{
  "num_attention_heads": 4,
  "norm_eps": 1e-05,
  "positions": "rope",
  "rope_theta": 2760.0,
  "bias": "none",
  "init": "normal",
  "init_std_o": 0.0302,
  "warmup_steps": 0,
  "final_lr_fraction": 0.05,
  "max_seq_len": 1024,
  "train_tokens": 563600000
}
Each number is 500 + 50 x the weight over its row's rms, rounded and kept within 0 to 999. Layers, rows and columns count from 0. Numbers have three digits each. The size before them is the row's rms in percent of the matrix's.

# layer 3 attention output (transposed), 128x224, rms 0.242, rows 105-127, columns 112-223
083:488473592438453502504532524533522493487505599482441472492499406486440506496472508566509516473482504434519519530530518483359541499403480564514541512590522493604542510537542594457503563495541489483541434503543445423564496456404548604461544539516418511527565518512483482512509532573542479425477467488457511543577454423522590512530567555506
083:400467597495527507493474495508462452514471487521529502440484471452513490414575452466519415547427489449435577502465431454501504471538552577453479498474588418508500544455506503480431528465497487492496467490510517493479516484489461437407377563539503546588521424511418520494544594470566537531422494537480472570485553515479533498490590461496
081:509507435533459579409547498472544504554496563509515390561494524496476485457505505539607587566489470527473456471481544507408535559496436452465558475504470485491465457504468474569509590574501518425524450546493460512410571432586486534417446586466523560500423547545450449508502512519474507423554525433491498396594487492635526610510535540534
080:487536478569456484418424500571424401538645559512523488496433492515493483433490552453456506602484509440440613481452514483517516497568585348401465425495477483483456562519506496523495486427524481627482578460435541502509523430453512493548532428499525512517531559479540557555501454391543581553455500546442576506493436496533571550451485503582
082:457452492399482454420393564454472472546430521414495511528476453403536596480515409508539538567587537519476489498531457577441314478520555487497460438503491477470490376480455580566471448527495531476553481455556493427484588519398504541439514500440440432467490461507427522591489453451453516467547459516506432435429349559553455484597461492518
082:461468524510439453548514415454476419487483473520403584467565458546553585533455511542421565546559467481583496502467495552464516574473518431486498587554520538551487528592567582552547486519578461464498447560538518580499611493506460458494553630461600457435530451491533448482448460547583473527498470566549509490508557496457550526517497487576
085:506452487362504455577524510460434596487536464493422472507570501463468454459426609503476471467504535431623579459397509528540554480551557469518562552469499464475572503502541490535473504487506499464556526543493460488561413480454498479621527568416534514494556508497368464537527543444445479496358479448502486516538575544504477471516537475394
084:470536562457473522529477479550450546492542491502530507559573501486519570458442458464562548489501506500470579436461498415520541445497411520589499487408588522411439578539457529550522514514487353473495473535458546436551481518425502483436513493428454519485463529560548521603539588523572493537431558489527494497507462516482495636469412557485
087:442492497513525508521493478524478452455505559349486449544659512547499469494550506419489541542433526577485494514447466480589541479570466434461545542369449440521431486525465543430554499458498477465402392413558517580532493480467412529527528585441555515542540441485487530579401461497379454467528525502397538554435504509525497537583498500563
083:493515438500499610509626507536531481534478485574485503507471535493365509509453502498450592491500458495406605462503493439445422438598469493510524558416478421495520415499460499494415550488515517470559438470413452499516499488491420579535558493573569454495561519480489507420530544450446496512540444527481496522529510516445455516596554528567
082:427492507451504509437473458311499503460463622571484495550520506483517513562534434589496479494427470496422425483567571531383550555476500516470533523500487517466536581451512549607481350505515638494551461416462476543521482503519557480420466449458509550527520475447549429447456536504487486522454557448450543499477487468448599494472477481479
085:508481510578495466443518609501417478497483500508560546491505540469493446547472454512486517514479541474503473457467557487535478468540482434571477608496531526452442485513579461515474534443468503481516464375498493505532484508507543544536526470414561503514584506471417414412540515531360524449519435667581524476431502558591529428536522482495
083:483528469483449597504510511549456485584477432506544450543521435551483528503547540380499485468513447469472517502537509519511543483518377488388493536599480546527428509501485542478568453435482486470488526490503516544522475492499485440468433355466484499582586475508589551506383492543467547485514606533644476489526507456477538440496616511472
076:481454456490507516413512509440527415514421432558460454470516552482393482419512500458515443462625492508411449526612487512468498425553511501510514561551473476543584566535481565461456455448521580506544481466565493518552522534432498554531571462455550444522530525577475537465378483492442363565575579436464499371462536512531563453487440508525
083:512576525495484563508515571482547473564448535558368598490529465450533468428546515478480449428477523485438483571451530559410552389426547469405507465501536519435505456564547518541449593543403571544480453499450491464511579521486464507563532537458476418460548484488526476422507440481489510428570499545489470520537453573457536511457472512422
084:467496461548461482484422498504583523463474498454438533547472528555433489529541473483532586544525541490503526596562517476593514504509452477538600473540441564500527406593585444376508479463533564418469558432507531553439468453477417506376549454454446535425541534563487469465506506483432487479530575490456443393582449493488483456448511434602
083:513470541486512553527479421531465538476458551475478495490462568461572503454529537546498455480543467494546461499564490372560542482537492510530486578471487561490491519505481494417428537421532436505486567527525471423564557521493471583442470570453468554584514537492509483457512381378532542367496536518512576500527450436531575530542505487502
082:522552421457452539392473472491417515490546579515550524522481550528508548594438513487509510468455515488497456535433471475466430491538415461562575495511501583474463452587576535499590507553628489483516494522597450527503446514494550541527446592514474467547478567452508515558562538474418465543483578518488545475455417470532500451542551459482
081:449463470444436489472534446475568390515520498522500442391521524402486512538483472506473491452447533502564473434513515491518494610621493462578546515475514512527542481433503462495434500450498426545527451491413573431507460472419501470434472517481457447516457525484439483383547478509519566500560482480541478430465509388457578550534465498521
085:437534539513451467543452472478402480608537488448518408455444578506468556474554567473558540531474591438525524523545471523494484387561486441583428510523527507549491465540455517503516466487476522492470501555537524486456530537497444487477482584484524492569564579417491529457544530462419606555487467508520485581510507403466542527474412498526
087:512529483511525598507588532470536457522484526468496506527381550512526487543542531479556553459523400489521489498470555411452586487569576537449536425522520405624509490498494492419582634468484535487490555471531590547601457568542461414579532505463434566485520474524512511561476461508573563450551420574607435511467440522556589518516547608434
092:582488469538491505500412584522466480529383397524544462456444488437504468460506488485541604531478467479459512563522456526533574532498626566432502494551453410552484413604482516498577524656519509509494520519502517532558471505543472406520452526418519470421533523562493514450450508486487543493490577504544525523409470533441518545573498437515
087:646594505534549526406496463462496497564569484511428520504513491425461411516562493541496448482440541477419511531449515449450484559479548534534571606547571480493528605489494482530456472498579464449578501503524544577421464454526523525514552619557432475519560489519411551546440530514468449579469508528491497572528469504491570565466523537558
# layer 3 attention value, 128x224, rms 0.219, rows 106-127, columns 112-223
079:579483438583481565505442437554487528518517482499487538520474521529485449499518559621374502468571566523541410573505553499484526514510451520492463504427525480479490423518469556531532472601471458478483547489524548526477494551548580529577481464524581571534546463595484464530467473454413365471424459592521521538487516487503483546560461497511
076:592464507506518407541475595463572586492544438506489483499485488495511470575553470451468468472447529499583613545563529572436542429490534483550466505520483480498492594520400524393514480393493563474631429512544540518493513553339475447448459472580457437407449447561573464498574511492524578534523466529446458459457478503438501477530469431511
077:572488575454576456542522547489514538443409424580453490503507481448463534576509454490458524456591510561612437527517487557558453529593496547589502554461483533462469494465547530573582536496476486432534468536562380490442479585556397469474552523499490464491513410510418478496519511485530428539462447522547417522487567549559440448518597446481
084:593497506514452505562519518541507520534537480581531443456516480515480435451536596513619483567452512471549505416525467527456605424530550470523521523430396483535535540501449427403497441557481499508421512481504481553529436446490498381520478500519498526553552610625623501496456411520553494585506546491490595546507561416454498494373463538521
076:492402503526485487505453435450520575405560545454536481495507495401483373491537497525523452579465531509425462454561426483517554536557560579425483476465528480550539506457600408481506543445364520535487436525519481462469604469418469469502386502516517495508477473478485502492491541448406544472525459557429545548517478471562498531417547409376
084:511463433500444461458431519553548509520487524485486502507447508538503558371503402480453609534485546526618386484484493576486429523432519423505553503589510563503447440489546455504617533471514472448461462411486489505565461516587514508479488527550511516485455498465553533529526455442519488539537500521480523510510528429499555473552497429530
079:524514526520540549472521552514524455568511501451516461447444575525474463486495545606518472534495445525496462537489516517441504441533537483519476440537443479450487522509436549428458407526514517603442530465452608472517533539482529482567596491524500562553512529477482494467496382524494445490588500490449460473410525464444538493501565504465
084:517505559491457518408499514496570571494496450507477523417445548455468519479479434548578563442528483385561412515467475555445534465490466566448466419502471536512431490424558569604469500467475546475535572516554518457443500420512562461480511430494515513464499656522626490428514438457404488457432557412489510521556432410468521491486491516410
079:512509551542515390547498431508507489498521521449505457520517498534477480507468470495510427490567613421558459558528451586565471512448415502429421459566508546514495516591481447618527411464466450425502533531473524549482464527475615482443503542516507586501425504573482554537465396582503491487517520558509513478508527535513471487489544528630
083:519541503470551514506388503580423431587528491459504503447488585558473558482471559417516519560515540523525502506469507390560452461476559530510524497443441466530440486540409515482417502445538545466439423577554475422512471473508510552508479568486523443524491538493495528598444590493534515477530464477532389573487530523451498480403491532502
081:492535453449460542502441493508578508462550511495473425558531497535657470520476483489521575468570498484585554463512423462566538570458533438509514425457381467544581477490561497499548538457533497527502564598445480538541463480520391483461527564467540398551364535504546534518516438500575456515517561494465479401536486500546498544472421524495
078:446526492496451489480536437518510464442585480498517517467483513439501408493512573487508536552572539445534383470489585512583405494568526449526393518462505450401508504429521545528440503552427529528540450486518454540566483409532533523502507549500528483441463433482433528470494451421496410462569500431409437552521438590563526445512438546528
079:563474620532441544427490507540566483493570539518507634521487462449555499438469551509532499542443509441556550485436521497601411438481413415458439484519451576411388588425498420512509576517504486516508518510453457564495552619544563437585483511493498550468558530441510520492530415553525559429507508532512478536515428502460416555518448492552
081:515497422524456445480507546475380442375584485531470485434431534535530568521510465400508495558492565399548543500495532384557394607475565482500411507507450463494366512435408523406511476495599499437467471452469527491527449517533527510499401599457484535547447505480511549474502514535505531613488477488527421442451623518546511545498534521538
078:420505563504546423519525490515480514526512504507472476417512502432548545530398522533584472435469470553532516400477506621415474521442536462472456499367479370529458577454460493645500524512532499564490462579531535491515515505512502489485481435466508537521472463468492559480572476454521549529496409583586555481562535464471511568495568453401
080:514557455491499502466590621461459496483456555494522436468521547496482465524523566532451459490382440490453621444496586548583552543494500455575460505502477470500501491436530544565495546565483499465487515507522466578470444485522407441487558501519578481514470512533434456597514589507480393513512393438460494521484478535487525481475485499505
077:572443563508500499592523544550557490500481589450534488574556536459472441414506514473516466527560502419488484517586483495501526524485583507494494525561448384517471509500485484488488412438434507481442468432561502524547503597464482554505502453461509542518506449571549580456562546478514530472418543501464441533517546512414451493473579485520
079:550462531562580510535495568475470626523413505514495474615545487480453541421515571470497494523399512489541533538568452455501515471450512542484532505491508525619580441507547598499549439399550538518472505542554473515432481564543464386575600524501504590537532529507546384654529542496492473584521510460562551519526484563463358521506487522456
085:526467525561423541518473529469571616507416480546512544559431478484430473485555476395515458511528421576537517513354500528537468582474571481430470479454479655544529529519501517511573472570522548539483529464498444518472465534538557433427570476491501479437446390575483444485454474573544518498459523565497478466537528496568451502556546548447
079:487470551463426495373538423464441538520506513491512495433513400504407532506552509504493517428430496421504510571453546463481468482337454482553474542483428546463439554517492577518388436554492508524426569530535501567521515427539613564503493566521435535500395523497470486398528475518453511485450485528421589408446469550510495546583448477530
087:531566501474518508418541568418498385440481541511556465592528433530492480597573520507511412518536419494490455439504575469539565542466573451486447538449466571447521509536474468451436457368404532579466436511564537441505493346486489606473546502539460539459580533439548531546464476502484453498489482473474484530504476504468512528517502456565
088:429505514568424475515499445520470575544454549498495545502567391494458507582548490495492496517575464439506402533480519451490552470558531578560499450496425503531559472575459446524523473525500542426540403415448502515597511514470486501499524455546517440530501513485562494557553505570567535467511495532596479454546542475560461509472524452524
# layer 3 MLP up, 896x224, rms 0.201, rows 0-6, columns 112-223
097:460516487448399579482489578526462499481534489367552511548548519447482446406414446529476529500527452360582434393485512470453507499554536527455647542610521474552488451590428466509446519479469492437462462525491575462512524478486594467573479542459430548433510472446429462567465483459572554514461527590475462543537560506509574523506420599492
095:436597484509490520442511441555511577473532628508497500485534525568510455500456486496491462553405414433518519550543481442557457481511452476515503416495428531461466450496460564448519454505557505547517510493498480498477528497524553506502472482517459424561426448589546458481502518575550544539439439529547498454499478468519474564595538501539
115:427528470419465541457497486474541389459526459535522365524572598533600509543547476476537484491532477531551490501518488478513554527515531490440680515517531531530470451457499448568606582450491496457538511555567387479442503535570388510506497503528509559505453501440505453464530527541506494553463513565571550414566518381522477476550518506559
114:448476517487537400522569473492594467448431453530621515411498517442555483395490418435490473507533527547520456445562498515564505480562466479477504479481467464502576405490452540526491492428487401533554458448511452577496479432524484504448550537388556484579454526511486596550523437446419479447597391527534541444459455539397392459499430526578
103:508490506456565460510447525499596471422585488521430521542438424438572464463503468518449477578493474535487482472464446479531518463435511456430496526437508428449466522434466634551425531522540525466652551454462438585486436504530532510593452513496524369562422598473447591511441557522468505520473498457496476489445460504525480494577564556515
109:512496438518444509513459494489491480430429500511435463449423401449487504547452431548410476584522403514527561466497543466566511476465537557511441552590525541439491535618482539397547533513524473465464439513532526489547502577455538464522528557474505459529534471531446506520526519427511377603526518472541431513575414594478422534441505506448
085:448594524518449478467585446513479520494521530446495449495502461423458483508539470602546559539479348570495428489516431407436536517433566473544529573509510564526540524500491543487504509495558533536506481517513447501529576511500435549549487545557590436483563532519474454513455445487464434495497546480505453462465495450504624481564567536450
# layer 3 MLP down (transposed), 896x224, rms 0.0538, rows 0-5, columns 112-223
099:491523503512492449480540425488522431454448516497469448509533466485546382588586425536534364515496553467456520494476604586568565557422532475517443469586501464459554538550506487535546503465385473471517491554502489481511490499555508517530465438604596459498426531537524544484484485455556408522539589431522521536382545516575522448471457507560
105:613506459412575465480502447473488525515482400540466458458386491510517506414486510490540446501497611448487482531541387536461574514520626445494481506511432440543459458508555560581514501448465488410628564536500485495553597414553487482437649479487507544444451416568477463499458557451539441506443459533481489565521490517504546497449495464452
112:443487521498513440589503526511499532524469478459483493420478417501495503488536626509443505549489437438515539491536448576487419479428437499499376439483462519482557596506443478437497511497460498534409505401439458522502504537493506546393455397414520544521444434658660491504479441465508491431510455519475577524458436531484445404492464511493
111:524507559494507536485503491480510547543437497543532433584540451523441518405609557494519507496461584415440466492485479406649445459493486527466501511543556500492422552505516488484557467562484560469566479511443556475451513526461506399507468522435515560583580537502458445494444572453504460508423443440478516558484454495558518441536483531448
101:564525532525448450457499460508493465519529518503431464461488580506491475497496482416524443559385536462455506504475448412577517414493542556584625549497471477399574511599491469495501584525491509499522509502484500517449605421442529466417519435558397537561478596520478429495550426603525608482451451371451451554493514533500554458547450471512
114:545560539538469517500521569420448533556473552489463465387536571499486502550490522454444505537489499497457518494432416483497539581567475439514514472537445484634534492498526478603517448460572475471525517477464517524467480487539428644573517494511450466410454540487476576493546550501454438469476564472524500537440569547391587494474573384493